Weights of a small GPT-style language model, trained from scratch on English Wikipedia: MLP 1024 SwiGLU, 12440 steps.
Each number is 128 + 32 x the weight over its row's rms, rounded and kept within 0 to 255. Layers, rows and columns count from 0. The size above them is the row's rms in percent of the matrix's.

# layer 2 MLP up, 1024x512, rms 0.0969, rows 888-905, columns 384-511
size [ 99  97 104 103 103 100  99 105 102 102 101 100 102 105 105 100 105 103]
[[180 144 106 144  51 102 133 129  48 123 129 116 113  35 104 119 134 110 206  83 166 173  90 100 109 107 165 104  94  61 193 148 149 181 131 141 106  95 153 110 100  77 155 136 172 122 148 204 175 145 121 112 154 120  87 121 130  98 119 112 177 122 103 143 135 120 151 113  93 125 139 147 129  73 167 128  90 107 125 122 166 110 152 142  86 120 158  97 147 118  66 109  94 160 217 143 168 153 149 124 140 107 151 111 123 144 120  81 142 173 136 133 127 108 150 202 138 137 124 121 166 143 156  94 113 239 146 139]
 [ 78 106 137 126 130  60  97 145 161 117 117 135  90  94 136 126 134 121 111  98 139 118 134 135 146 167 105 207 119 111 103 143  92 114 146 108 150 127  84 128 127 156  88 127 143  99  99 132 122  77 101 148 187 129 167 137 138 150 108  71 101 118 136 187 123 107  80  87  87 145 112 188  99 118 115  79 104 234 144 107 117 129 101 145 152 169 120 109 163 114 117  89 141 110 144 161 112  93 145  80 107 125 117 129 157 148 103 172 193 119 178 110 121  95 175 192 114 138 163 103 153 139 194 121 171 106 188 123]
 [ 97  50  89 204 112 124 127 107 157 130  76 107 130  88 113  88 116 151 139 113 120 117  99 169  99  76  92 104 170 114 156 130 115 109 147 135 165 123 113 132  76 152 134 188 181 140 153  89 102 108 180  95 140  61 170  94 131 117 167 114 141 119 167 138 107 103 121  75 111 113 125 149 114 146 117 135 158  98 158 141 122 145 154  86  72  99 117 126 129  88 124  75  87 161 104 137 191 143 169 148 207 112 151 100 126 163 138 152 122 113 133  70 134 159 103 150 111 101  99 144 121 181 165 134 132  35 125 173]
 [ 96 144 167 122 157 208 147 113 201 143 158 100 110 118 138 162 142 125 129 140  37  99  78  91  73 210 132  40 116 128 146 180  95 139 129 116 112  98 141 112  90 137 112 133 166 119 105 161 165 119  86 142 118 129 159 167  95 179 128 106 161 112 135 121 123 121 119 141 129 124 122  99 103 191 141 113 110 155 153 203 131 106 188 145  80  90 177 145 129 118 178 125  80 118 113 118 191  71  98 102 151  69 176 209 178  86 115 185 109 128 145 107 176  84 149 153 103 105 172 160 121 114  76 158  95 130 183 149]
 [125 206  57 128 132 115 125 107 164 169  75 104 177 114 107 143 117 138  25  97 130 185 111  96 159 163 133 163 124 130 200 113 125 121 154 131 174 128 138 160  79 128 120 190 141 127 152 179  96 159 153  71 166  98 148 159  85  98 145 171 122 122 170 114 128 157 147 127  70 131 141 174 137 143 133 112 126 108 127 133  93 172 185  95 119 134 155 107 129 165 136 113 113 147 168 179 101 127  89  86 113 108 127 157 145 181 152 116 181 151 100 130 167  68 140 162  96  98  80 140 117 163 157 153  96 151 140 102]
 [180  80 140 189 178  86 111  90 144  92 124 149 127  87 137 182 142 148 108 138 120 185 173 125  87 137 152 237 100 134 113 117 193  62 120  82  90 138 104 120 142 136 136 106 123 105 147 122  79 143  64 109 105 135 138 136 141 168 211 144 100  89 117 178 161 135 110  75 164 139 142 143 122 102 102 157  56 174 140 143 126 126 139 113 124 117 150 155  70  89  55 121 137 124 137 102 142 139 116 141  92  90 110 101  93  81 124 154 127 110  65 140 116 109 147 158 141  92  75  91 126 181  84 121 140 111 129 159]
 [113 125 160 136 124 166 113 147 142 114 111 145  93 141 140 116  96  74 141 100 119 159 121 163  90 157 125 166 112 131 147 107 120 106 186  50  87 146 125 117 124 113  99 159 134 108  89 155  79 106 121 218 165 116 107  74 143 156 126 161  75 131 142  69 148 152 148 135 147  78  23  97 133 122 135 203 152 146 161 130  95 162 138 157  74 163 124 153  91 117 123 150  85  81  97 155 153 160 155 112  96 108 152 106  72 186 137 182 160 139 133 141 153 163 109 167 118 132 128 138 113 138  75  95 108 108 113 147]
 [185 161 126 149  66 106 110 152 182 107 136 155 114 161 158 144 154 167 122  57 133 121 194 155 104 177 169 115  73 123 122 144 144 143  91 136  97 119 157 161 142 102 101 139 154 207 116 109 135 120  79  87 137  37 166 150 102  81 183 140 123 132 125 131 151 160 190 113 152 143  79  98  93  97 129  92 131 154 124 140  95 125  94 116 150 136 255 111 122 148  77 128 171 155 191  96  98 160 146  95 138  75  81 115  84 124 120 120 106  91 116 207 137  98 108 136 177 118 129 174  88 137 181 153  85 104 187 118]
 [ 76 156 124  88  95 156 180 161 111 160 152 126 153 171  84 144 153 133 101 130  91 136  90 140 152 161 135 115  98  95 111 154 124 183  90  97 127 160  86 141 187 189 116 121  95 165 155 135 156 160 165  98 119 205 171 168 188 128  87 129 139 135  94 153 155 154 145 152 159 136 178 132 151 108  93 123 124 106  87 100 160  62 130 145 166  74 185 136 155 121 151 161 164 123  94 127 187 130 184 135 120 169  91 152 143  65 143  89 165 113 125 109 124 136  92  95 131 107 107  64 185 134 138  94 112 149 112 194]
 [130 140 127 145 140 106 146 127  91 127  95 178 114 134 120 133 128 118 198 188 110 156 156 134 131 127 115 222 107 131 123 178 117 180 130 114 164 161 172 132 221 150 144 101 112  39  98 134 158 116 130 190  96 157 134  94 174 132 156  69 112 157 138  80 211 184 101 145 135 150 154 149 134 157 105 141 175 201 101 105 156 137 160 128 200  99 107 134 116 153 124 137  99  96 122 127 155  83 126 128 140 132 153  96 146 125  91  49 118  64 103 146  93 113 155 136 139 115 113  93 156 122 138 123 124 115 154 119]
 [110  87 147 108 185 116 129  81 147 100 141 111 133 102 176 151 187 138  59 148 160  97 123 105  87 216 155 184 187 115 157 136  96 104 173 139  91  83 145 132 176 114 135  95 135 108 144 119 124 123 113 152 130 173 171 128 147 108  83 137  89 104 131 143 132  99 104 125 138 126 116 129 124  57  98  82  87 108 180 159 105  81 112 148  71 116 150 126 105 162 127 126 110  99  88 160 120  83  76 165 173 103 134 136 170 103  92 131 105 181 110 137 135  96 147 132 104  72  82 122 154 178 121 159  96 115  92 141]
 [177 163 167 180 142  75 139 129 135  81 149  72  86  73 123  96 113 167 111 150 132 114 103 118 111 107 129 138 126 129 125 149 140 157  93 114 123 163  48 140 131  94 113 151 177 126 179 138  61 131 105 193 142 118 170 101 128  97 127 157 125 113  73 119 189 120 152 117 137 132  87 102 130 183 174 157 106 118 111 109 145 137 124  82 128 141 125 192 122 109 131 123 137 154 113 134 137 132 127 132 118 160 126 106 110 202 149 105 192  92 108 153 105 170 152 145 174  84  87 141 103 191  99 119 117 130 134  75]
 [129 147 197  84 130 140 179 107 124 128 132 142 127 125  87 131  68  88 162 141 191 119 114 163  46 139 108 143 155 170 149  93 111 168 112 106 112 131 171 104 108 123 142 165 137 133 105 108 137 165 102 122 132 129  80 154 141  84 153 129 108 137 133 144 166 142 178 128 116  93 111 106  89  68 137 164 107 149 120  51 190  86 142 121 163 182 132 144  81 129  43 153 152 160 145 125 147 145 130 104 193 104 111 170 163 174 133 171 144 132 110 119  97  98 158 118 146 137  74 144 129  79 172  56 127 125  99  80]
 [ 94 166  88 118 142 108 133 147 101 147 114 124 123 181 141  75  75 139 107 166  87 104 136  82 104  95 120 171  81 138 136  81 129 170 133  92 125 139  54 165 121 157 133  79 122 126 129  87 116 130 170 144 153 124 128 130 106 119 133 123 151 127 188 108 126 151 162 143 137  84 142 161 128  88 102 106 125 132 147 162  99 164  65 167 134  99 139  96 146 129 146 118 204 173 131  90 131 126 111  93 112 139 101 107  65  69  92 157 132 135 125 176 160  90 113 164  98 129 193 181 150 101 113 156 111 174  90 144]
 [153 111 181  49 133 130 175 103 105 149  85  87 165 126 108 126 119 189 117 123 159 114 121 133 157  87 145  97  99 108 141  88 184 107 128 137 147 121  78 132 171 157 140 127 121 148  67 118 134 144 167 153  85 138 110 185 185 147 121 122 158  92 152 163 168 189 127  71 111 142  91 106 106 121 138 181 114 124 129  88 155 181 107 132 130 118  77 103 117 119 144 147 132 109 181 160 137 141 108 136 219 117 141 165 158 170 132  85 116 133 109 112 138 137 149 177 156 159 112  89 113  84 136  66 166 117 138 148]
 [ 59 124 152 106 143 149  97 113 149 137 109 177 180  61 148 133 115 201 102  96 184 151 101  90 126 116  69 127 161 139 138 142 162 138 108 140  72 201  81 119 130 121  96  91 134 111 127  68 106 121 118 137 153 129 118 107 168 156 157 106 123 165 160 114 158 130 148 129 190 147 158 190 101 129  74 117 139 111 141 157 158 104 129 151 124 155 105 108 117 108  70 117 140 140 101 131 155  65 125 142 111  89 106 190 134 147 107 129 116 117 121 111 136 205 109  79 115 106 172  95 197 167 137 142 127 127 120  66]
 [148 100  98 102 102 122 179 134  96  83 120 138 128 158  71 136 119 150  91 130  58 139 109 148 118 138 147 195 108  95 132 121  71 184 174 161 163 183 139 112 128 117 142 122 181 163 109 169 130 161 171 129 137 114 119 150 125  98 141 159 124 119 163  91 103 149 201 126 174 136 185 178 129 132 165 175 127  86  52  98  94 185 146 135  67 171 157 120 123 141 104  86  96 166 133  86  98 100 177 171 158 162  93 125 149 174 146 156 176  80 164 193 104 130  83 142 105 156  61  68 101 169 197 165 105 127 128  58]
 [147 123 125  77 112 147  78 181 117 105 177 138 141 156  78 155 129 147  71  48 162 133 122 137 141  94 157  69  91 118 130  78 121 107 151 136 125 137 202 112 133 121 133 133 121  64 111 130 104 145 170 100 160 134 157  79  88 133  87 124 104 142 150 114 144 120 126 153 110  86  97 120 123 109 150 135 157 175 202 123 172 129  93 145 162 105 114 158 134  98 114 159  92 159  74 110  67 156  85  45 114 106 115 171 155 107 116 125 179 147 186 109 194 112 108 124 173  92 141 140 131 176 107  71  70 123 115 149]]
# layer 2 MLP down (transposed), 1024x512, rms 0.13, rows 888-905, columns 384-511
size [105 100 110 101  99 100  95 101 105  97 105 104  97 103 101  96 104  97]
[[161  68 144  77 168  84 128 149 120 147 160 146  81 134 129 158 117 143 164  91 174 148 137  76 119 160 123 113 125  85 168  83  94 156 151 144 147 131 104 104 120  68  94 137  46 220 142 157 133 159 122 103 110  74 165  97 119  93 100 188 174 108 129  94 155 152 170 104 143 141 152 130 116  75 126 130 132 159 128 126 125 160  88 144  98  97 170 124 114 140 124  83 138 130 137 111  91 197 102 169  68  98 166  63 177 118 202  85 131 147 140 159 120 114 167 128  95  70 163 112 138 162 149 157  99  63 148 148]
 [171 165 116 100 118 146 107 170 136 127 133 130 165 133 121 136 137  81 138 123 137  78  65 137 177 159 123 109 103 106 154 127 129 126 139 109 107 159 126 139 153  71 145 116 111  88 101  99  99  84 123 189  77 123 174 149 147 110 156 138 140  63  71 120 125  78  95 137 123 119  92 164 127 115  82 120 178 202  73 153 127 101 182  74 170 108 126 127 136 161  92 102 150  89  78 133 118  59 126 133 128 135 146 127 137 144  70 147 157 162 175 128 119 117 168 153 123  96 168 116  83 131 127 164 150 104 182 167]
 [ 92  73  79 159 105 147 133 216 133 188  62  88 158 100 142 124 139  62 147  85 121 126 160 133 117 160  95 115 151 178 179 160 148  83 138 152 145 138 161 170 149  79 121 125 187 151 226 106  64 147 138 133 150  67 114 119 106  83 162 116 162 125  91 194 146 163 110  77 131  75 163  99 186 116 147 155 114  98 106 148 142 100  83 118 143  79 109 140 110  80 109 105 123 167 113 168 136  96 200 115 100 126 137 146 185 150 114 109 162 122 145  76 102  85 128 152  83  99  91 149 161 142 167 120 131 115 110 113]
 [185  94 181  46 197 144 138  98 123 123 136 134  68  96 115  46 114  63 161 139 135 132 101 130 155 100 166 183 109 143 108 117 175  57 104  71 124 121 102  96 121 140 123 123  76 188 129 118 133 100 145 135 154 120 151 163 174  90  70 134 112 100 141  77 127 125 129 103 115 130 111 169 120 180  90  78  93 130 192 123  84  97 141 194 104 167  64 132  50  86 105 109 118  87 128  95 119 128 146 180 157  74 120 117 225  77 110  98 114 139  94  82  92  81 141 115 130 125  96 195 145 148 121 105 172 108  58 108]
 [103 119 117 100 121 158 128  88 141  80 153 135 146 136 128 169 147 131  99  87 147 135 144 108 114 130 128 112 139 104  81 136 155 108 147 138 146 160 136 149 139  77  99 103 135 148 125 165 119 114  81  85 162 129 122 138 115  72 180 130 129 182 175 122 136 127 177 107  93 122 110 134 155 120 139 121 100 106 177 163 134 103 161 124 105 120 152 115 145 146 179 136  91 136 109 127  98 140 133 111 187 154 143 133  99 128 171 115 179  87 177 103  86 106 112 151 121  82  98 137 141 125 151 117  73 143 138 104]
 [175 109 131 162 139 127  70 113  92 124 106 200 126 148  98 149 151  98 136  97  86 135  68 124 184 151 105 141 161 126 143 152 127 163 115 150 155 145 157 124 152 146 119 129 156  88 161 122 128 162 152 151 152 157  57 142 154  94 131 118 129 193 135 108 144 112  99 159 141 192 158 170  95 111 153 181 107 153  90 114  93 136 179 104 126  35 135  92 152 155  86 104  59 118  91 156 122 167 156  84  84  91 108 153 126 167 124 157 151 102  97  96 166 100  76 137  18 136  43 150 104 122  69 168 125  95 155 237]
 [132  77 114 133  90 152 150 116 122 116  94 148  85 126 143  61 118 155 126  60  58 133 157 103 159 148  97 117 151 127 115 163 212  82 135 113 120 148 128 137 170 144 100 147 116 142 105  96 162  80 136 177  89 191 108 100 148 148 125 118 170  79 100 180 121 182 127 118  98 105  77  96 169 126 143 103 118  54 165 153 138 153 131 103 112 168 133  31 123  79 104 142 160 140 130  87 133 195 103 159  95 192 144 131  71 136 134  91  51 110 133 144 130  50 100 131 116 146 175 115 100 150  93 161 150  86 140 138]
 [113 135 134 146 150 110  89 160 154 109 171 125  99 150 123 191 183 156  91 123 140 135 135 142 132  90 152 140 102 150 154 100 175  75 145 144 105 111 144 102 157  89  98 116  77 115 103  44 130 117  95 108  99 155 138 110 142 110 143 126 140 102  80 118 115 119 118 108 111 106  86 119 142 144  80 151 144 165  91 186 105  97  76 108 134 227 191  96  68 108 146 104 124 124 168  48 142 189 149 128  85 143 122  85 133 110  79  94 124  95 129  47  84 125  94 127 169 113 142 202 176 113 122  97  98 101 127 133]
 [104  66 111  93 110 144 151 131 102 193 172 137 124 149 129 158  71 106 144 136 157 145  89 115  81 108  94 180 135  85  72 168 140 131 101 163 111 156 111 173 129 145 121 164  66 137 122 162  64 129 135  96 101 102 115  93 123 144 145 134 117 117  84 144 144 176 123 132 128 131 157 153 107 153 143  56 143 116 134 199 176 117 110 109 200 111 118 155  66 164 178 227 126 113  70 126 146 105 143 129  41 138  93 138 121 119 111 159 142 140 137 138 137 130 131  98 171  91  99 160 183 196 148 117 156 123 127 151]
 [140 128 119 135  90 107 134 128 142 146  71 142 105 141 139 116 122  85 137  82 123 167 131 119 112 146 102 140 102 129 149 124 153  71  77  95 117 119 158 116 118 135  83 179 143 172 125 106 136  58 102 126 153  99 133 151 176 168 112  84  90 141 134 172 150 105 154  88 116 158  86 131  80 138 103 126 101 137 150 188  93 172 151 173 138  98  82 129 103 125 169 168 112 156 120  94 102  85 148 121  99  97 160 162 217 209 140 162 112 164 146 102  65  81  99 114 176 103 113 127 137 128  66 146 121 140 118 150]
 [172 124 113  57 125 130 117 114 105 118 112 157 151 134 116 161 132 125 105  97 153 106  53 107 123 138 153 144 154  54 151 115 134  93 132 131 137 123 163 113 150 125 186 109  85 129 176 148 113 156 169 104 189 140 149 117 173 166 133 126  65  92 140 148 129 133 118 136 134 184 104 173 121 115  58  50 153 128  72 128  94 119 116 115 129 101 108 141 115 123 131 156 108 169 131  76  71 139 136 147 140 123 151 140 140 132 111 135 123 118  81 177 121 143 122  80  70 108 157 129 131 157 139  82 102 114 122 118]
 [109 178 170 108 171  75 130 120 110 226 160 130 125 125 111 125 146 154 123  80 109 139 110  50  69 126 113 148 128 161 146  78 153 134  73  77 162 141 158 124 118 177 102 164 178 151  48 128 168 105  97  97  94  57 165 120 182 107 169 156 163 135  96 125 139  94  95 115 115 107 152 107 105 158 150 119 158  72 141 135 144 136  81 109 102 140 130 193 103 171 137 133 144 181 165 114 150 143  79 144 103 129  80 156 134 163 143 126 160 105 163 184 127 168 179 151 169  68 129 129  89 129 126  89 100 140 169 163]
 [120 118 164 169 128 152 135 164 106 123 100 122 115 123 138  67  79 103 134  85 120 155 179  85 118 153 147 138 100 136 125 170 154 143 113 131 199 118 129 103 108 128 133 144  95 129 153 165  95  74  75 136 136 147  86 151 212 123 114 131 177 145 120 111  67 140 156 119 151 131 153 126 138 102 111 140 135 122 154 116 101 140 124 129 121  96 162 126 108 160 149 165 128 185 156 119  96 102 117 102 139 133 137 150 176 112  98  63 134 145  72 184 141 144 150  93 154 162 173 168 148 109  94  96 127 130 123  89]
 [127 169 163  83 120 116 150 153 141 113 148 115 120 196 171 140 101 112 197 143 120 142 156  84 101 153 134 107 112 143 147 124 135 125 127  80 122 140 121 158 139 202 164  97 180 112 110 116 104  99 145 118 165  89 115 114  37 135 125  87 170 170 119 143 156 123 150 135 138 135 124 155 119 138 102 113 158 133  90 153  98 191  89 133 143 113 146 155 181 120 163  97 122 142 138  98 170 117 165  64 156 219 126 161 147 152 139 173  81 187 176 124 134 165  68 151 103 140 160 126  99 128 119 134 174  95 156 109]
 [189 198 153 132 156 118  97  99 146 135 176 154 121 102 119 155 112  99 145 125 164 116  67 112 113  97 156  96 128 118 122 135  78  74  76 130 102 145 137 145 188  89 135 105 128 129 218 102 122 117 106 178 135  92 147 103 156  98  85 108 145 188 138  96 159  83 105 125 159 117 138 107 146  73 134 116 115 186 151 118 149  40 144 112 106 152  78 140 135 126 134 147  96 152 177  99 150 110 106 107 108 167 116 146 113 122 161 114 112 163 103  57 144 142 110 103 186  87 163  54 148 178  96  85 138  69 148 152]
 [130 111 148 144  96 144  89 170 109 124 109  88  87 146 152 129 217 122 115 124  92 124  55  65 108  94 203 107 128 111 106 135 125 110  72  97 140 132 131 159 143  66 101 177 146 155 170 169 108  80 141  89 116 121  91  81 176 163  58 113 108 105  94  83 156 128  73 174 111 101 117 103 154 108 180 161 161 138 113 154 106 108 167 110 122 184  88 112  96 122 162 162 111 127  98 170 118 116 164 113  87  84 106 178 141 133 135  54 149  89 171 161 166  89  78 101 105 118 120  84 150 144  89 118  93 163 154 135]
 [165 138 110 133 165 169 140 123 139 122 111 133 140 140 126 111 164 152 129 154 107  74 112 169 175  61 111 173 112 113 127 120 104 165 129 128  97 115 175 113  82 141 110 126 105 162 164 135 123 124 139 110 170  93 159 108 131 133 120 119 168 102 167  94 116 107 208 107 174 130  87 159 151 107 223 156 140 181 130 128 122 119 167  73 110 150 148 178 163  80 120 100  94 113  89 156 101  76 134 121 167 183 117 121 111  96 104 167 139  85 149 135 103 139 154 111  88  93 131  85 149 132 206 118 103 142 147 116]
 [102 105 186 143 130 100  97 125  75 121 102 142  70 132 140 124 115 115 132 136 157 143 137 111 133 164 149 156 139 148  77 180 127 174 125 127 162  97  86 158 110 148  56  89 199 125  65  92  93 174 109 109 109 135 125 118 128 178 110 157 174 113 136 144  97  88 145 100  78  96 127 112 138 111 109 148 150  95 102  79 141  94  84 113 105  98 126  93 111 135 163 165 107 113  85 137 176 134  78  95 148 138 126 171 128 168 158 153 120 116 108 118  56  73 201 136 128  75 101  96 124 118 167 138 116 103  67 148]]
# layer 2 MLP gate, 1024x512, rms 0.0963, rows 889-906, columns 384-511
size [ 94 113 100 100 100  98  97 104 101 100  94  97 106 102  97 106  99 108]
[[123 115 130 127  93 177 223 104 115 176 113 121 157 105 125 139 134 167 138 134 134  81 131 113 114 121 138 179 165 135 130 127 138 105 104 126 131 134 115  50  94 158 115  93 122 154 132 102 145 114 138  76 117 198  73  40 114 105 130 122  71 173 147 173 115 144 157 159  81 164 196  44 120 128 132 139  82 110 130  82 143 147 109  99 152 137  63 125 162  65 117 140 126 119 156  66 111  90 130 148 150 150 170 101 132  52 146 111 149  80 153  98 122 176 144  97 172 133 119 133 143  62 163 146 184 197 138 126]
 [ 87  60  92 167 145 180 162 123 140  59 101 130 148 140 113  89 108 159 152  73 130 129 116 122 162  91 167 113 119 116  93  94 128 188 145 115 126  54 116  83 130 193 133 124 128 159 110 102 131  94 128  76 155  54 166 111 120 139 136  66  67 156 150  99 148 143  53 106 136 124 126 131  75 109 151 216 131 150 131 173 152 133 181 160 117  95  99 132 139  71 158 112 129 127 120 145 152 160 118 158 160  92 115 107 126 137 126 124  55 105 174 100 136 107 144 134  92 109  98 202 103 168 156 158 147  97 162 155]
 [127 129 114  70 108  94 105 140 126 143 137 172 146 140  91  94 118 125 136  87 150 147 101 166 187  78 100 150 168 151 116 135 104 185 120  97 106 119 215 117 126 144 109 116  88 146 149 106 131 116 100 108 173 141 121 137 141 102 107  79 128 101 130 144 134 140 177 127 161 159  96 180 137  74  67 139 101  99 176 108  62 101  86 126 108 179 145  88 152  83 123 145 145 131 116 154 177 155 150 191 129  96 147 116 132 126 149 121  99 145 157 142 170 127 110 143 210 188 100  97 129 151 135  91  88 118 170 127]
 [152 120 120 100 105 123 141 178 102 110 163 150 178  95 161 167 150 146 160 145 133  92 161 181 111 126 142 120 156  67 108 130 122 188 157 143 124 118 129 117 116 128  75 144 119 137 150  66 126 108  72  85 132 152 115 141 176 138 128 122  93 120 135 103  81 182 143  97 106 109  64  44 160  64 110 156 133 176 134 168 160 129 130 125  64 132  79 101 133 107 153  99 152 122 129 106 160  96 113 128 100 148  82 128  93 101 128  74  92 115 163 142  95 113 142  38 107 129 143  99 185  90  97 124 155 107 125 120]
 [164 138 110 150 161 140  89 178 125 171 128 185 116 116  60 101 151 147 155 161  85  89 114 165 120  90  90  83 176 118 187 148 132 128 138 140  85 120 126  16 101 139 155 104 148 165 123 156 110  78 113 134  91 105  33 107 104  97  89  89 107 126  96  98  94 177  84 165 139 147 133 109 153 145 127 107 145 116 151 143 144 136 150 139 135 116 114 146 125 149 166 176 147 141 155  94 111  89 123  99 100 162  78 121 102 108 106 117  67  53  99 139 126 144 134  96 142 182 174 128 160 113  88 159 112 104  99 112]
 [141  96 189  61 173 110 135 141 143 153 121  45 142 126 174  97 183  79 182 155 170 106 150 139  94 131 108 201 137 127 129 132  41 117 101 160 154 137 148 116 135 140 127  81 121 160 153 111 158 147 124  98 176 132 131  88 146 163 135 112 108  84 157 144 174  94  93  75 128 122 210 141 116 131 125 127  90 158  90  98 129  62 142 117 124 141 101 115  59 112 188  69 115 200 139 153 120  98  83 117 102 101 175 169  73  89 104 135  83 147 157 111  97 150 188 114  86  63 106 157  69  99 144 116 143 117 135 139]
 [ 75 123 137 120 155 147 132  76 133 169 114  83 135 137 117 123 138 118 161  57 116 105  41 153 133 212 122 140  74  83 107 173 157 107 105 148  55 122  86 128 122  92 117  86 113  99 163 124 122 122 203 182 180 132 142 149 126 186 170 150 127 204 138 161 135 151 140 122  72 163 126 142 148 138 165 162 154 132 144 124 149 112  76  97 117 127  49 150 129 103 147 133 146  87 142 143 118 116 133  74 155 112 124 168 123 117 150 120 133 135  70 116 163 115 132 149 140 169  43 113 107 106  77 130 126 140  74 114]
 [199 151 110 128 130 103 109  89 163 123 150 134 119 104  99  88 153  84 105  96  77 147 170 164 103 142 129 118 129 137 140 163 146 148 123 124 139 131 144  76  27 132 147 146 158 142  82 125 149  96 183 109 184 145 107 101 105 101 112 142 185 138 143  99 124 138 197 129 159 122  73 148  58  97 151 146 122  96 125 127 128 145  93 123 168 102  92 120 123 122  99  99 107 102 157 115  84  99  73 141 145 106 152 111  94 146 107 154 141 144 104 127 113 146 102 157 159 124 105 162 147 108 123 137 198 108 104  93]
 [115 135  65 139 119 113 131  69 170 100 148 154  76 168 108  73 115 149 190 131 117 123 148 179 147 102 126 155 166 130 153 131 144 175  98 165 122 139 103 135 188 157 239  88 112 108 145 157 129 117 123 114  86 120 145 122 165 137 102 139 158 130 139 135 102 117 159 145 154 100 168 118 152  93 106 106 153 118  82  95 118 114 118 130 141 154 149 143 147 109 128 101 129 117 108 120  99 156 126 139 163  88 137  68 133 106 168 108 111 140  98 155 120 157 194 101 153 120  84 132 112 121  76 115  77 177 156  71]
 [161 158 110  48 154 132  93 143 140 102 123 118 148  92 187 128 172 117 107 126 129 136 154 140 108 135 159 155 201 132 158 157 108  82 135 128 130  79 164 172  78  72 124 145 165 173 137  70 147  91  33  49 146 121 170  84 166 120 145 102 152  93 117 130 103 126 142 100 102 140  90  99  95 150 136 125  97 113 160 180 113  82 114 140 128 124 165 119 115 157 106 207 126 107 156  99  99 110 138 121  86 147 161 102 138 134 121 187 127 152 111  82 115 125 104 162 127 120 124 143 113 113 170 102 119 135 153 142]
 [ 82  97 125 122 135  98  90 119 158 123 149 117 120 179 133 120 173 127 162 125 120 119 172 103 120 184 141  65 118 189 102  99  95 105  87 133 123 114 157  92 134 112 129  77 128 153 161 116 138 143 139 108 147 117  78 180 126 141 163 128 112 111 137 105  82 145 100 134 109 141  54 165 148 127 123  77 138 242 106 145 145 117  73 168  83 124 125 140  88 200 184 157  93 130  96  81 109 126  72 145  91 112 105 104 163 153 102 179  81 102 151  99 109 161 137 121 125 116 123 176 112 111  86 157 166 161 121 157]
 [117 154 131 151 189 111 108  73 140 156 130 127 121  95 156 100 187 166 102 130  80 145  99 105  71  94 120 127 120  69 162 177 111 108 108 137  95 115  99 128 129 161 158 140  98 162 146 135 121 106 154 124 152 130 143 104 133 157 125 110 156 151 115 129  95 129 121 107 181  96 130 171 106 157 192 113 146  88 148 135 108 195  93 169 110 130 128 143 151 125  90 137 159 100 113 138 145 140  92 129 110 145 108 109 158 153 156  84 157 154 154 141 124 127 126 124 180  96 168 139 201 110 115 119 174 103 103  99]
 [108 123 117  99 144 180  94 172 102 116 210  92 163 175 136 171 193 147 142 137 116 116 181 170 144 142  43 130 164 142 112 104 151 123 111  47 104 155 130 122  78 133 105 132 133 127  78 136 113 116 113 151 145 112 168 137 114  81 160  56 162  70 130 149 159 124 152 172 138 112 157 124 118 125 166 145 102 189 156  96 192 145 103 136 130 192 113 120 122 144 115  52  98 156  96  93 134 183 127  35 181 127  95 153 151  97 133 131  79 146 175 102 126 106  79 142 101 151 122  69 100  34 131 121 128 138 135 128]
 [124 112  66 139 127 119 114 108 197 124 119 164 122 144 150 127 144 125 110  78 105  96  90 165 129 192 129 132 156  93  98 191 117  76 145 127 104 167 142  89 155  93 116 118  83 115 102 119 125 122  98 178 115 101 148 155 186 120 150 168 150 104 106  84  88  96  88  94 138 166 138 121 170 132 134 165 106 147 152 131  55  93  68 125 164 147  92 100 189 129  87  89 132 140  84 138 118 125 108 199 100  89 131 177  97  88 152 111 108  90 139 127 175  84 122 111 151 101 116 111 120 105 162 122 175  74 121 155]
 [ 93 212  97 120 109 114 111  66 119 144 135 138 193 140 138 177 135 118 166  66  99 140 130 112 145 126  83 178  82 132 129 148 117 159  67 110 130 142  52 145  68 112 138 120 145 145 165 139 147 120 166 107  79 117 125  99  47 189 146 116 142 116 136 148 131 119  96  88 125 137 127  78 153 169 144 144 157  92 160 160  84 115 189  79  82 167  92 138 154  82 186 155  95 116  95 137 128 152 115  34 129 159 133 127 143 101  76 144 103  63 148  98 108  84 174 137 103 116 133  37 169 105 171  75  81  66 129 149]
 [124  89 118 147 179 108 101 110 138 151 171  87 152  82 182 149 135 146 177 174 111 181 135  57 124  81 133  76 123 175 106 142 130 145 141 143 152 152 138 129 141  78 123 115 169 142  89 113 119  65 149 153 157 138 126 134 133 189  88 111  84  96 101 142 188 136 113 127 124 133 109  77 134 132  84  94 115  64 137 156 104 136 139  73 134  83 145 128 140 128 129 163 113 126 127 173 182 185  80 187 119 163 122  60  95 112 103 124 140 109  72 116 148 164 127 189 139  89 120 134  82  68 135 172 157 217  78 143]
 [144 143 181 148 136  96 138 137 123 147 134  87 130 102 142 178 155 104 120 182 122 138 128 105 146 162 128 144  75 151 153 147  94 136 173 145 160 121  86 138  92 139 156 159  97 166  89 118 141 111 119 138 151 118 116 116 152 125  88 121 149 151 168 153 121 128 125 103 134 123 144  83 158  68 145  81  81 133 180  96 150 146  92 131 102 104 122  83  57 144 148  92  96 194 114  38 151 161  99 111 106 139 137 130 171 116 129 166  84 163 113 113 103  87 131  76 124  80  91  99 110 183 105  46 145  67  91  90]
 [107  94  80 144  90 119 166 127 163  71 182 140  81  73 145 182 140 140 130 148 152 134 145 115  76 152 138 119 121 135 140 129 117 143 149 130  82 111 116 129 119 178 132 137 148 149 112 102  82 115  83 127 104 100  93  75 113 132 122 160 130  93 105 150 118 123 152 140 123 143 141  88 145  38  95  68  87  44 150 133 125 112 135 116 143 155 190 133 100 104  99 105 108 141 129 135 107 161 119 153 131 109 158 109 171 163 134 153 155 123 129  50 199  95 128 162 149 106 154 175  90 128 214 135 132 181  63 167]]